{
  "norm_place": "pre",
  "rope_base": 1020.0,
  "bias": "none",
  "tie_embeddings": false,
  "extras": ["some layers without attention", "local attention windows", "paired heads", "shifted keys", "gated attention", "exclusive self-attention", "value embeddings", "a smear gate", "an embedding shortcut", "capped logits"],
  "init_std_down": 0.00245,
  "lr": 0.00147,
  "beta2": 0.99,
  "schedule": "wsd",
  "decay_fraction": 0.877
}
Each number is 500 + 50 x the weight over its row's rms, rounded and kept within 0 to 999. Layers, rows and columns count from 0. Numbers have three digits each. The size before them is the row's rms in percent of the matrix's.

# up: layer 9 MLP up, 1024x256, rms 0.0911, rows 868-967, columns 64-127
# down: layer 9 MLP down (transposed), 1024x256, rms 0.0864, rows 868-967, columns 64-127
up868 097:458512599456580591484450489415528600575440544545537444507548568472534514479512432493521547571425421560608554491504475566559505517581404478486474449553607488458505455483586425481460500446477531
down868 098:491567540548480485532434520522592416471540534435551462467546589612554450489540429453557500587414523514478451556508512513527471488406486544535564522523568449579541619545576594511448576526552488
up869 100:496573500532488604534479467519502523502454487542478500481450511505472486553513506471495521580498477504439548454509557546458477460388516494361518526486528584555538571485523553448560408522519558
down869 105:536528500448461410409492594501478456552551558382547551521428523412458486529536555503451497447474516508427564534466468418501470542512513524520454483494588472526463493487476506561466565535460517
up870 106:509507377483533549416404478573517468571490456627506391513524374476589465488495505489514492496491485477575511510350496545561507453541445468471496512564491403495545394491577623461630454560523540
down870 108:372433546531465481529440459491566496444420495460505492525542530556512549521411511507493465605532548512497481478469597549492503556562484487498425510431520573427538539456383466497436556546446383
up871 113:480486508501501569524425499429561443625505487510498513444534498510573496461500505413542469488419507426472467517400462601431514422497579487476493488545478426550492457581518546529501602430529512
down871 110:526482500543478492534539554512452477571570503451487488466511474445522487474511479569555495527505495402577541456560445624481470489487590465523438473429574481444492497539474549596470667435451377
up872 098:472469422489494453398492526515520437473384555484522452466476607495653522445470424487507412534617473631532510518476514536529444475576520561523495439455496552545526566450482562533469465557467576
down872 100:575580523500522511501465448508447555497455487550524563577492434587478571522493491409439535514431537547505505438474581409513423535507515444433564469432631484507539515493425422391436571457496523
up873 103:402536481545433493530484517540502500491453393508511534560469473440486604586522400435599458455524478485545507592538439513512442555468530477455493516424422374535486506462492549531521591486543553
down873 104:526413488426500520513396477487505464512396532449529472482544483457535530564414480453467428552490534534496485468590492478495465531473529423441457462529520515411473437554435461536435482490519522
up874 098:534573488489501615534516446539552570542509438546504511537532475488571503501521464322493451431498574513525528483558483492502476411551546515454436454480461579507481409564494572451442589476526511
down874 099:508441520454486450458437523411526490508483417393602601568426505537474454458435500534486497491580536545456485466489556424578394518482509506511476404490566447593488491564495601464378525451471350
up875 105:473462505420443476491482547452550476548527579475498500539602531496517473464547404410501522449512471520598527486483526516516503442342474467518555448484364505467518465487489569472529512535633547
down875 105:526471461646475457445575530563523517476508532427568577470497397611506503525486467578464514467512494561476491435564480501565508464538454523479418567481474451552576567542355551388506572496494505
up876 101:452472520489563547593468409522577482485476557482475463452380510490415521512492548513484440432486437511537473584600525550517509538495434495507503566487495438446498525493479457565574526489451550
down876 103:465483510493404358445508471451457611514480570513452499424427551456475481422432439417472498528507448572550519547413545445520523484517441508496506429473532496407434628513568553490536444609527458
up877 092:548510452477464567495460457522561590633552507552496532511610518499517561442434460504540354453501500561554559526499563568491507559532418462464494528523529535507464504546466549556567502522479541
down877 094:533571462541536544587466553581532451515496548497469413526460498440616578477497482554495533575536441485539564565545523529600475469481504534497557487498547545449512467461476526463559473483423225
up878 089:598496502396559603501524387551574456444517495424517507552585540388493523520468477393548506424526549532477533566488512501503539484520453541515552550451467499476601516536538426509562557486495545
down878 092:494524608493564541525452449478467540490436511505502510431482582479497457471475509572469534377542490550481561500478515490576560537508469436510551473587503468410488485478491450408472485532488580
up879 101:471533504471550495443526454549577547473460411547473444518604556430548494563566451448560513486495459475527535528483525474465522459484483610556512512603479506488541461520537440531452470552501506
down879 100:547537438462458583459495546497457507514581581522553533506470501556545521535420463489485560491516507442455491559489505422518498490503533493550400437537460525475578428487517417566489481505466293
up880 105:557499572591572488524497477458538516446464496487573457546502561431526436382474396572555427553458455501594518556493507554469495471484540504527495410502583556477476463543547453545576500483533550
down880 107:471485481558496494491533501516558487462441539597501586526504519411483487482479524590498410541457453478472425448450561420527459524520461573477577544530530508508485482490579506496505486422511451
up881 102:516531543481504511530571444501499507604572567512570516496484518527495547508459522406546505470460525513444512538551662552510496478521411522476509507534470580451555473501486419510563525478543536
down881 102:457446435536523515429542419493527553570529485510551414541492494565520462554540561546481475513559491574495551427407529486568539411530516444505538527487416548530470523483418435579430496434557388
up882 123:461517488481532523430431563466679531581505515532487496502529572526476506513489463476539428556586457598601445445521543537494587530550420541569498547386386495452484497454548455474498461536495583
down882 123:537535563440478523525528478471560425462523445624520504550491534478483463467547449535512603556476557558454521514570564510468516582489431564496547510455435491452439503499422440603508528467471580
up883 104:433517513508582568548490442369554462507550505533477529531543485428480560483489512407546407543583465487498478454538511496571489544488478463488416548449399498460493397442568524503493528615577513
down883 101:436525507468452508391421354532540576505510536417462499438465442487550475493579471529503514594557478522490443452500437447486488549508581554527607452468472448492545467487436482487625475470549310
up884 108:455550375427478561507579560459555494509512391540435474508491627499491538474607472446438463495583573521423483506550531483574517462513510463501613442502460523510471507541503464496513529510573557
down884 109:496427402443443574577484591546431575487494465447617462464487518556561517499519560543453445546428561494529472510458473485411518534513368452540586555513475517561608522524510441424547445481502499
up885 108:534470513477512579508440382442595522481479548620462477496528373496478503439575407470518434542427430460516498510572502503607546444407473491429450521484508450465500522481493470494472416464549533
down885 105:526509537531501558408465497532562515529539537527445475500603576494423476512437591549459521540437564509599481493368496378569466533391499441504507515454467580493493506541473517483441465505353387
up886 097:450506467478480553397574440452452489485551439509391514545551434498504497483531527520528424496487601479509451535499625487543526529526497479403501565473515522480646539564442626537494502539537526
down886 099:444538488520537586488480472429514553491537457508468455567571520470546376577477463602472509571550497537566520539553528379559583490478562573524500434533452553498566432522466509528436540470511449
up887 095:463452459469512459495459451491493568615476422579444457499460476512435557423564506468542492572482499489601527584592531514399485395478500526506585444428460530530498596438538471457485515503441528
down887 095:446504482455473404492536629437468563513401487431530573494469567428492383424553549529549478455517483473485429514522419568416482566501447419506465466486518503517485495443494539508504546553566439
up888 111:542639463437476478473497459568619513484400483444496485590548468480523536480459561532553459467543600551533639405473476576538518423495539593567561518559399477523541424561481437510442449505563559
down888 109:574522503499471472501506490486549475497553457516534434538490460523414446577492547447500375553435578384530507450532488517463432448598473417419414512578468482577482412496499539516498454411432454
up889 099:495623457547478424502652553536512514526528450506498416487543544505502472502604484392498496568489441577511507502483609484424441466469479463481443433432457548543531532585598557566520538485530541
down889 099:343552483536449489458510452435525360511451476591438530499480585489558533503467437484521575496460586534436521494508480467568512538446481489545514439490552503454483433527484536357530525496495375
up890 099:503510530448481549468507519454455504518439595513497560398524479596507476558521584539605483392503444480515506585508551531541441535434428532554574466545546514504538524634536504508590485518516533
down890 096:482475508526434454491485532471525472509648552448443503495479553397505481481472451526585579559511503548574498365462493469525493549494452497474589418456434490525478402461516474501514482485482457
up891 101:500457439452543523446558487424518522557462536623603453555522591542523435446528501509455453550465456563565525507443475537504452518497477520448493548441487525451533400530499502519572430559500535
down891 101:455536554548569544501568409602470516566369448486499473490462526565569561481506468565494422488427450537483399571450485483494520537529495543489522426553548537463531438504532501452609476554514386
up892 100:502525549447445474483418369546489521458541470511435506488504463458532525476499534495508496531487504491511474586496507521593470437458455607529521547566562568597590413459489468503594452468450546
down892 101:443574527499421475436401480526468555465504504497472605428451588557496552518503517492560440416526471521499427441478537505430561524470495487520447445583498506512489450505499478484487474458583433
up893 110:475533500570549408460507419479590451587430392483455446524552433527590546478520500505544469582466534500437482598430454535444455441477507511473525504601454543521538463544483514447626468505483507
down893 106:476530461546476500531561547500457463481545406494476594461520449451571481490537518580478481514518423488480563526474415601510532520538521590500478550662470583525490485495494513421673541435509351
up894 088:513550464533494488465491371449477537458595567467582599419493416525460562519426538481533467433464479580421510387507463517505466519474511430505545460458497474425509543505535462449516535357518568
down894 094:478542521497516490452512541531436565516472378566528475534468547512528540485583485465581489508565469443496401462469523465487539560468473425446478536529557497475422564567567529535327447475489462
up895 099:512574460422449535530596551469534509479539511515541446510563460468541489458534520460532393470482522421542558477492536558498563446492491550535485504544395446549475471580399512465560473441509498
down895 100:579502520538526453423482542429426529573480491483475463573466461483413481567439471472457527535500473423538536535515578477540528493528527520513503453478373489547489511519492470457565580466505385
up896 108:555499531440455541471610533521519554549498382411540452415572547470493506520479447483481509550463526529453462522548511588489503508536483471568533568493494426628506476500477542410525443490497590
down896 110:556458454536526484494496566498529521487485475507419456444464522563529460602559503612549534528441483493505483452435462536468551485384473459532476444583503523616373492546486512459568485487451407
up897 090:518526450417546498512556448516519549465502532486447492467469561514460549441590399491520578505475475573531543488590560533498476508493390463388474466536496512440440538596441529402549420462460503
down897 096:534480409415516513506458463553534486500556560494511515447458511498419597459580481505496515521481452515500450450534534514470398589479385575458527530442456473462444506537495574496499366391492670
up898 094:486500485440564504448510525526542475511446517474487444560552551596545550447521532494504504525555442613610431435569485482562489537470455539489487548468525470460510453512589429437570579531476544
down898 098:475520507522418494401467485516477470449516439484448560412492449510447535514490433564472419520485482429504419487413430417524505419549468475532564460530393407363525456469466481516445470502512435
up899 095:439473523492490559536567455464606484546526498490494472583571558426521503459507510490489535551436453467535475462432512541460512401486544473434522468521517510587515477563504574530572505514479508
down899 096:554506460421422482605624395468479392488471491425504565501521484438580507514494510459490465516512459552593420399540490573516494469550451479485529566551571530506580449445507469571534503328611449
up900 092:639548463441600584533549396567491493468505495590455433384527552465448571431545473425518435529432467535491506466537492535432429536454458540456460535504569548500413500483517439472501398483502507
down900 089:401450445546504547472469535438527513519598468447515610564470448516523502474492551505461548531529494489510431555451515469582483488519516492516518446497459525459594458600521532524480540575482424
up901 105:541477484479497483397413494505476473518526556513455526341534517402400501554518430494580464574490502523494558398536482493536430584498545471403446466499426503505551489445552451536583493570624511
down901 099:474436558440535518450567482578488428473375585480509435565461507516578443461568567546442492552530472557465493562438577490525476511488473437493547571501510461526528467569592510565465500450531454
up902 100:456532592491428521412568543554529571513558428483494595518504539378420504464448448519570479534561463488501535582510451549489496504528558535491492542500598593454562510517577546452494576430535528
down902 096:461496587432368469404513394445481421437471552499600496484507527482527539489470474467503449485503479443486484359580470536464505582479508484491515428495442518561433510517474523576446564560556385
up903 096:478544514371550550485483428607500493518537487534448449574516410499544525436495463484578556569482406448549499519423517544440558501511443538510511435416491453468509508544574467445551432526440495
down903 094:512488538529413509532591470507485559520518464473659531569533480604595435472530466466512452507475485500444541508522472494539419574487545446498556516468467615546531555419484519445514540476523354
up904 106:583547463533483461355489502435460506560534496553426476578550471478571498544562523485483456412460470453464478443470548522416501548498481501498497485588406531500486431549404485500473484519518540
down904 104:498502576464497542565501489535476465495518504451582487492498496494531518528535462550477446514504594533512493517500476561474478470510517454520571489529443414433504523436507539496436513488422455
up905 099:515488535522448560509464548387585557543509552478474473445524495403485462447489483470512504522484501574568494522407450579430538399530435560507448527506491473504605503586423445467481551511596530
down905 100:515546534454467374558439546473466504538496442427508576615470520495398539461455540508524476563435513584440482505482467459471535524480398454476530487622514540514424540403481562479490477539514432
up906 082:449531472428483461472539461597484459437507449425475428470418509493498519363468559479506518513494505529531597504514525561430593487487498408509455469450524456495488391467539453492467560443530553
down906 088:579497539446503545639525459566489487417521516492531393510488529553490527432512505435488527518417513503533602452476587372524538462557500581434459424599512534497488520469522487426584538511426304
up907 109:511559504488495587508495471441487559467454484510471443398427571432510448476559451455495446544443457519490463495574480517437377543474473499517450452442514534463621406527488513594471567436415532
down907 103:437489514520534438479431572397547477498517494589456456447486478525551464434561554463467518495486556557493560494480486603563566471476582484519544532551494519477503506543564532539516482551530560
up908 106:536449467543546454503512481469481475516451578551461484474508443573464489508503412422501435473510568512469512518514446524515542504466501551432563470543513497521470502548514458544561525529571541
down908 107:535458421550560510556488443536452532467488462523494564449450556513549514461415549476527492555472507473529447460522575453499510500485473395417445519485577479447597511511549504433567536533531361
up909 034:579578482428552557495517399565555524558561512554474466468491466436507612472568485434571479518532538506583523536551562618505495521470441585480529520510452491465600441559560448520483497506430613
down909 034:412526564499441496551501617484397506471484563509491477544495412570456564531599436537556540500463530561499476503468543502399464464464526451510412571535568591583521494615519478503519462541504427
up910 089:598513422491560451458459392504470591479558463499478528497510449496518481533501463384537490465555537579550434450445467477562454496430422508595489567483519529417522495511440542456506562534538518
down910 087:444533481547504504539531511508544462544488487474468523494531495482480503490491492545479499556411502456439554595538492551447521480501559502420499419535495497609461520495558487518469549432451287
up911 088:494558456524421544518498488478527605562559631513486522511424517551487539543501521444503515578461582519444526541560595530530488426556507512493578460529484560471498497502491461533495618396536557
down911 090:459530578567510504484429534526531467544417447509512471481415564547496406492515451554518610506449523478472421489452454580528491507436491485477537470465536490410516503557534582497492459533525563
up912 102:512549514575468500514527519377487567592407517532571457422524478542553553493601623438509442542448473515514506534528550565475483484432505511521524584509469550610558382539593378577422394536434516
down912 101:451511566545510368561446584553505443524532625572550502479519452462531421512511488500497488471523471435411456438507463586449451522491546517438440518519497493516545530459525411517488567503453273
up913 082:536541536498444549489547463550564537528534555479529553543474514504442539441495446425492421511497525455456508529555536490579512481464517467487434495519422509443578529432519385532532504449556517
down913 086:397516486482484452550529501492494396446463478454492496435377518442516474534526443454485508451518519505522517504585592473574467506415489528474569499577518557448555503546529486486497461536426278
up914 105:493490470451517540451494526500448590559600575520575489577473508456505512497447476494504506399493496460505546561495460552408391490527490549551514564468403438515500460593487430584502608603451533
down914 103:550523549493392446456554508511470513555379538489482475418579579527509603448522449433508491460629587520462538483441434465499561439502492523477480603548441459544481523407516562501509465529508441
up915 098:520548572409558481497489462489541441526526481590434452578502404511507512453516460479516537561431460481419592535546583491525375509449406497388475478465571510525481376523550523448584432519478505
down915 092:472499464560509447545444499631534499520492449416498576426529413584475533560545510498536502443460564470516534468463490493565441551487483572471486525520542422456496620462601455539466535511519557
up916 104:453548479485485584444512557530496517522492435387426459453568506556433545476585531495401456395485538551594546468441447529517489468492431512528576482504455441537629509501514583492549586608451526
down916 103:417463457618514565440407428472424462479499440452574486477469560515511524513518603405456530479460352488433503465481465462544474498491423500492450467547526508496519517445500516513509459581517408
up917 104:457582532545499493569454405522486557537489464448535509516435563418590540483494452448497525488563466471466501575563469533414540458456457450573453514518471496516626421549583558601438533493447527
down917 102:478483555491483488477425492462484508502549507554497548417529486505444443482511485445559566508501455577456419525492454597403438421540514537472500518518462474473510447505600601532400473500501457
up918 082:496537556474524534510449409594521515514550524534424511501555507494501518553422465482580499535459439575564650553451485557552417543438448450513528487498476530418510497422487423437532452551499536
down918 089:520558522562570547518469486525465420378504553609540513525446484456443491494441536488489517505493472432488436506496598511533525589478488418420548451538641488554597480464527390556515487507508462
up919 105:476578577404499470552548500472475565488557554490576495523453452459571522503610472469498432499469433428519595371491524498517467490484436472456432447554470497547469511566605510535476477463468548
down919 105:492516524453439464576458574439477487548388490504481555497387509606492501526446478517482439462514528493437588483429490422439553463424481424498507529423592518434533413560420526540484622497623465
up920 096:514566475500526457524513534433561610513454516462506412399503465490466504487532535406504450487435540425548604536484464593519511569494442455495515490464459535544477475490530526484450519417479682
down920 103:440423493549521431557550497474537523503453497459557608528617578422569501535543497528469521537476480482567455541531471367504599534552406451476498537451462590562525477478511505497472499470506614
up921 115:433541583512497420455458508583542512484457482502521431403453388503498513401532482515548465472538504482459504541520556496505560558529513476528554462455458436560445530543531443535495449458482548
down921 108:608456546486512472530476451431511480532480472532519512490517454437489512514534618485503472597556521477555541624495576467577561486535498446473555501493537561609444516480476498379452611442525464
up922 097:449486604495482646512524480549574547456484499489543445522468433524561506480494511467498475423553397466449523499531461497539529512412484457439434511442520516497558515494552572502427412553562571
down922 099:491430461465491399550514523465486525607522539524523462540501670532521500577548531513611515444459567476582461498496562456420518380457450467497511534545516500468475501483535412551502439597482457
up923 096:449490545499481568446572464538543414563485468551558383538509560481502527468480481482531496477461527469576477527538499572436510467467515472479536532518507611493529521515588496561469488458438496
down923 099:422489491494432515489525477525483418545513416454473489488400573424513482515532495507463480548462483484463497521588515637488503496540517537494449520419446581425436567489488482500463609496484188
up924 099:486504491546471454444419505568505480496552469551522553596534419461479552582476422409486441537454643524494554476559502539536558513532541556483495434532482494568513451511423459543552564471487547
down924 102:496420543460589516552508438451498546414447449609452471494545546562502565510443583483486498604530465554471499512565543477523539454451452506530520532474437544531544415419532434489440430466537412
up925 112:498474466407453535511457452511527421510451509513511500467563587511559477534539490466532386368541508480418504589518530514567512486460420347579499567409478429525532472466416457531462521495541536
down925 108:484525609475498570454508464521513525578555463451475491448478404514508498497484532466492518514443569417452397559531393456466519638650527515532491449476510574520500534442501609539494494541484526
up926 093:537509552496487449482565550462504484473500507544520563474491522545500492525554547498524562541397551557564487631336555542488505531574506511516568539437446473522607526475502555541516567514505525
down926 091:548551449513497456435463463497505505497552467507495502396496553585464492463460519505478528383520434581426508433577525569486461533458424513488475566442507516541453460600496471448531451604535234
up927 097:533535406431512493448475503375539556561535416422513431397551584479494500498496521465462457596405496515501472558528558510545481467469410501497535510512533399432454521611543477483472505523487533
down927 097:552404561473574456518420464545480431518466462535557404529560576437483485556484497515463529438546481512443393504410447382534512493448495502531449486442554542475530455516513512491514503552426562
up928 097:458531530350532445509433538505591499583504485511532471523487496529506586548530510474573413428464484457574591478535551525482501446485538439538504527447548552474576465524527497476499574488444509
down928 096:547542501543441530457524545544418445511447408546495556454447516512568548402524595483501498491540500535509494521417562436533534435491540558567483410494553466564479571497464562368517488490505311
up929 103:579459450533431477435588472480459542521464434527454431479501494546491443429551505520493542435450513490442516430476513513407490519455491512426451549430438458474537480533459373501473579418556546
down929 102:457549414427530440644517435468526473574520398512529490528491507513562602436509505403477533415484484496582524541479532526602530578554547525510433536568539474476534463439489538498484464423540389
up930 108:513508555489485491546551501530478463553610553490526533462507440498555489479486445484499491542535417524570502470443524583549559415543462535521527524500427487443479459465497535542553522405487548
down930 106:457419500538390477554430601540432546550454610535536499495531447465557483536506537466533432409535497519534488442434495410482534466522486500555441607518538468517450467490500467522511463525486436
up931 078:535480470561576543533498482540548552492504472480558514475517465428545599580493522481468471534559463646476513492494477511503461509498539537554473476521491489463493537420438462488431537442537496
down931 084:494559504453478525552532569430510526436559519505509452495552554421416477436599493587530477485475502509543464554528434463515447538478415569429466493574519519544453440537497541538443450475465300
up932 090:424515475467472468492441477454544540485510514426534442473515526503521537564444507475483547468504505569508544593462457590430500521468437489532479546547560467497543518499453526464466573583438536
down932 092:586510636520495434521513483499420526515512584488570543530468512512519526478518448536588439566478467497404481472489559460493547409484418494427454439547561526523490482527424530565544459476522321
up933 109:479542480446548523479561466485437586487512510548449450401539565507421538476500434436536603572532450516638486522544496531432646441569573504476551512421470448503473519616501568503459442544464546
down933 108:517477444640540604453581570539539509417469583466525500489596566543545502556475499521460483454600509477505516514444506565580450502527485529544526479446451428513398526453573525441483547570489493
up934 106:583549428472494582498508446537554490525517504533506493446555464445451446574482519361453449437400503551547486521549544485451481587405462434502518440569491540563482559517501486483518617536543547
down934 104:603578508520520590436496437592482461553393492449497403521478558514493473545405501526513388544535546519473532457469480463396462510468580493489515470474527441447511523496491452498496545487504540
up935 106:500527442446534602487479533563572563514512548534487492486541450453555466513587541529473466562558488458596500523467505587558500444441447504514500407477556489543556452514501405499572526586466512
down935 102:538493519539505564462492515511460585534570468548536524592530488515502532529477656522481483586564424545546579516520448527592424496494485468445519564444591558516375460529416387489542480535534267
up936 108:476428387406495511467585494380513479539499596614430453455574496418535520530503446480460461389384515482555484479536510513480579563493485509451527491447543573496503539505430484568581488499530548
down936 109:481431557460509433532498444522524531509505527589445579493441543536430448512512547566580473550514524564453403497463490467563596539515456440563506466503509565486437533552501509494488495591573538
up937 112:463501470477446501410533517490570439492472365610501517479567416452550539440567516487494469524481499552463498481390501615445415464473498504497506523480541514447571528562528567498456524448559526
down937 105:477476496425411566413542514465546466452429388448509452556580422534372559498505513548478532477489536563504510475471479517587544572491506501499477516464553563444502520492558461501482508426543471
up938 101:486520550580565418560579437456491552581494412506431500480535571457510564480474456564467470482419540524557505523422512525473443512564484481490498439485505503555603465462496563484488489522477532
down938 101:498509507471527501513536490504536450478506479559466537471477511499548519507444478466489514504458519565488459493470434486519444491495517529553509526505497481443574524516453481471557452600521338
up939 087:501583487460551524529410407459465487470453468541426419475441445552495590585513452416465471405453531484537476561522560517505471463517520497509585503541472492544504470543531560478520487511522518
down939 087:450539532565546463572551496545448426533452517569445601557550523504459510384466504530530458480499444485476488428484534477483555511471506479474513531473541542490550465509503498604440521522480369
up940 112:522558438472554496441460520470545485574538434477562500455481514465524479408507486409464491438478568549608470537498577496490497493431506402402518521466469472522371499603528500516473459484527539
down940 108:421449552534438359548466488530515464530474505520521481453482518489471561545456564504475503455520575442509448479516470374515500625484575462522551484511539411513488497515471537516419495471474463
up941 113:493520464387448474409505543522503627540559516516502523498553461466416610508521547467494566446531567443454489443518502554411508468558456471502518496472513600573439439483464496627487503556555553
down941 116:438499461494541487581514517625454486497553473542527484525479432525480524426450381432522479488403516442518507531511526513481465503546390439575463535521504488473467517485523498460539528507459449
up942 087:568566583464443505515552491612519458473515440480431483487524426481436627519556434423560531543450515468481502539516429516499492484514586525550455479532510509469463440430586604460434511477555565
down942 090:467376468517575488397503431518467517573511501553479566617554477467462390529415553556511474426523527553535425410488473492526516614483423485434504534413470429391504529520412475554536553450496699
up943 097:454495438539496471455429520574516599464516469477596433434495515484552495545560505498538528528453487460486469550522526543560511545501635517468511534476526558517579547507487503491503499484480592
down943 103:516504471454474459479486455443515519441498435540486475543530530565516450488462600541469539496407520432498542415417528497531443553536427501405488449455443546598482572539611566484417486513478509
up944 109:471608372472483487529476453473504527504413555483439476525449582540556480491544459481534496533419442547458588548511529531489504470544536477487523449563559528566458478567532494485496457504455563
down944 108:493491484513534474506545477579422483553497549527492551501533489411555513535487571462479510449609461431452473480593612491532493439420572529504587502572557530519451471475556473481502548511543350
up945 093:583591562468470480514481534494491610545459482454411458538519530436506547458566530465604529535395408555498547478443489594485499400509497465477472457505508542616520438539470495390505443482491490
down945 096:356433516434479548470516550460431455450560464486511579490519439467501563482540486457461511517588558525480555538519554523541452612418460544500591498551550581426434510526498451514493604525555447
up946 102:515452474510463540465560447523445537537503494466441413523590529445428489530502470520539624494523411587578573474409557588456454420513488516413563559466413434516533475460469502472407421523444552
down946 104:479523567551458509493463620493493468532517558486494472492497453549554524376597503510534423493489559580585490541428361395482431485534489483472489423542508478378509523546469580437424475568474404
up947 104:481570427548608543463479454509628563527431599574507500426555532511483590506456545531543489502509544533545449452509530582442491488522573581501470459555485453508505427482524450508488498446458519
down947 102:522473569496506386523498544521525510517503502545550481519485408457475584499564530575541516519552508467480477513563548529515470587384502543471425365506454528374444505572511484430484436478424255
up948 091:531615477435507464568437514475569482512593530592520529519474494456597506571452576497580514442492477451529496441393571504452507551536510440441482487506425494470514522533453552471575569466501560
down948 092:490496561477434450581541500456499505506419463500464596369471487555528445510522456536514502401535500530521424513528515564502489615466530366539545603479513569471493465434486520564457523500509561
up949 102:554573531528426537495569484487448543482585556477506364411468509457503554508525525428579500531585532494503453535472542592429477525485508536492438559515518611526532501566379528527517432462466520
down949 100:422490512508447438542403511442471431496450446513458516432533536555629451536447522555460516458441570493542521436498436604546489519568536542533515511464579547495485494551550428549490470449496507
up950 102:504500452550503623459607505466514573462480456472546483558497420520582542462499524499568509576580486562497457412463424496594513521416478432469583579512469596472558465467443494546456515464575528
down950 108:533540511541505528528515558391487580428407428470465476523558515489491501488510567468502480615514445467517450532589490354600535530501487518560460427507514436568513516506489483609463441511506320
up951 085:570631527418570501456460511502515486546502520538507465454522547511582471508573493396507527537493509461529526473457580526498418514358470435526434426546554507507522472525445557438605495491472517
down951 088:491479590562506530541513430527468473503509544593544587482541538466460514481467515489425489486531480563447528500547487525500464618451415509432535482446562570538506539536410456558519493483476544
up952 086:458521507527476495527623473572507601537417466443515509474566475540580513455536542532445483448501509651532519550497450628482437416466494499556497557531464443540574447489545497461492562533497520
down952 087:584553494496491581473463459476487467461569446626437503479504533382421462559529495404525545531501567387540467521478535478532448658508488548481586442468537554524420520517502456499600475495504300
up953 092:494486536555555560418399484525496507518517554525498542517486498475490525456602460432615512469445610522536502452439509488442397539406555457568472556521468515428610506567481442485455521582498546
down953 093:464454560447470577568562487472549537571429468506499459516452501532477522420496499473496420503532565429557582502437493520520515500555587522520519542508494344408482503476507512566411468438511414
up954 110:509524414530452525439596455446484499460467504602514501533568517412502469448485555436492447408471494605450488547525482519491462458444524488552430508500507408425493549505575456552524472489560566
down954 103:482491492468430445476569514488490518509560476463629576498508501441541511510552440433482392466640588549482596452465465479541516504577535480488513452443558472597496452495484476499475477460553584
up955 101:456491475470531515489586496497502500453581471426483480403522387535496553458510402505440491501542446478490534480482480561502412511459505494479476386525568449543603444526576554601535447532488514
down955 099:550531434501490518472520503505430559574476463613428508580567508518540493551501511413472416478512533438445573557529472438464526504453535501539580508411474466437541439488510418545474532459564361
up956 093:500539471480580649448486458537443520577585581494436475434535615574438524442531585471537561534533402504547530461502566567510460482519399526421464491503465528588511498452486443493521530504450533
down956 093:423551374536493472439512419517506493567543531517506531499457565471450426458495500587444502463519584566428505506528508621436541440527459463434560551453509424494462518522489551506468538405529600
up957 107:526563474500482459502477436492497483498591519505533491432548515351495564546540504501456436484429471523548569559561575535382546485442524507396514482546523461509564457486470510586503489563536518
down957 107:476454518487498547515519502556516472464499528519453521501417524369395510510483544521548377408453453551601439558539507495504447451502517478493496494483510519448537596483431440513521471542611400
up958 084:553526551476414572458527434535537579497599545466518528496545487544480488472510400509533599517470600523535603622506486542503499514559615487600545530520493414513479433462549581480432570511453521
down958 086:438512421471597428440492504474421466418470528478432527539489613475501497460493509436520413406452454567459508460508487490426477502461374510500443436542541521585462473553422550530470452526489292
up959 094:541571497516494440481409479578410500521517455675442516471505500483457521422537507489514524546464568548398478409555533567460460478528515496523428450495545549478473428474523467532447486455570604
down959 102:577483515448484473536519523481524518503539415504533493523515477465579449423500514497483505459540460517539497526437524424456521446477474504481473529613456474554527447554488513549532493612433456
up960 104:512513484482549482484437522466513579558496556532537468473484603476548470513516454519455534365579483533534567522447479511509523499478492574480550489449517521501483433570498394556458492570388586
down960 106:522525528477498499475435556544506600590505515488485582530397591524520557562401520546467514386565467586584507433444460540530469508471485520517478561564530400497488541497504441512496520492466628
up961 104:533506464486405497457609473581531554565464487592487459456590529449460503507591499476493547469608415509430530498517634546570491435558516454559526517514475495382565449526508512499443445559529515
down961 103:455503479498577508489384582505484487527396384593523579469511603432399501511500546546506564588536484540490537463514556506507582519505492459538493405515517458465445453505510447486449447525423374
up962 102:598505466488478482618424562504494625528590463393574514588570462485532537463491528471471561531527490553574501478523575539511454480486549527498465549440476468557567567490484467458495487547486537
down962 101:566513484508513517469442421487561413482535490512534529379475498448560472427521489566492492548577606515439655468471503572551569544573402563526512422514487442528490483496474523514489474548479479
up963 097:492502545468559493456540540427501601492528514500464500579496539492458498558535431475511489496525536472457546453405459518540596453455558542401464426562457545541461374496507536424499537532541545
down963 097:426499520601502519494572502454500544503571518520543534498527379602485483469506502478548581482555579477518449544557591463430559435509605562473534457485450558538610536580542483563478483457419515
up964 094:508639510552523479519488491573516494485526419470453419545501403523467518487598468493529444463381573505533478500467530600493501535511463466475474541593437513488460518550421566463578451511506520
down964 097:512482605561489427536514583526520483470451567493520483492489486493646511486549529567584524521541520595405544466534383507497526507560444529480497564552556452554449360488528528461605527367489509
up965 090:558599407539536487487536516531547512630445572487450509476592507498520525525477507505538509547507567624473550537470560594513529508445547505469500508473460551504532491500558428396561514520566471
down965 083:552497516479460485545484479456446528372527496541574456423473513469438539461512476495455479464467414445546465489500461516471463539542484456496518473500550496540476523520467558601473482494444476
up966 101:512573526438479501565505492611485480650527529502401485509599537497526550458447368467481377495521522519544537530510475532490439490446503538476486449519458520498485500586488537432549502494379496
down966 097:491611536603517480498611554498578472392513542534368499574461489483529517486550516550516509525481453551532544542494430523428452521515538435596530445546508507488445526471514609395521572530612277
up967 094:466459478459542461434403501486505579528491493549508546497484576510454451545529504540504451562553395620398478441496484636521433522489512510481517528479457408475483501489598467595448499519525551
down967 100:416481517496505606510544537504452438487435492445558459514575499488537553475453539495512528562501565507572518454518512543506501452449571518524504592458650602454515501533486462435502542489471247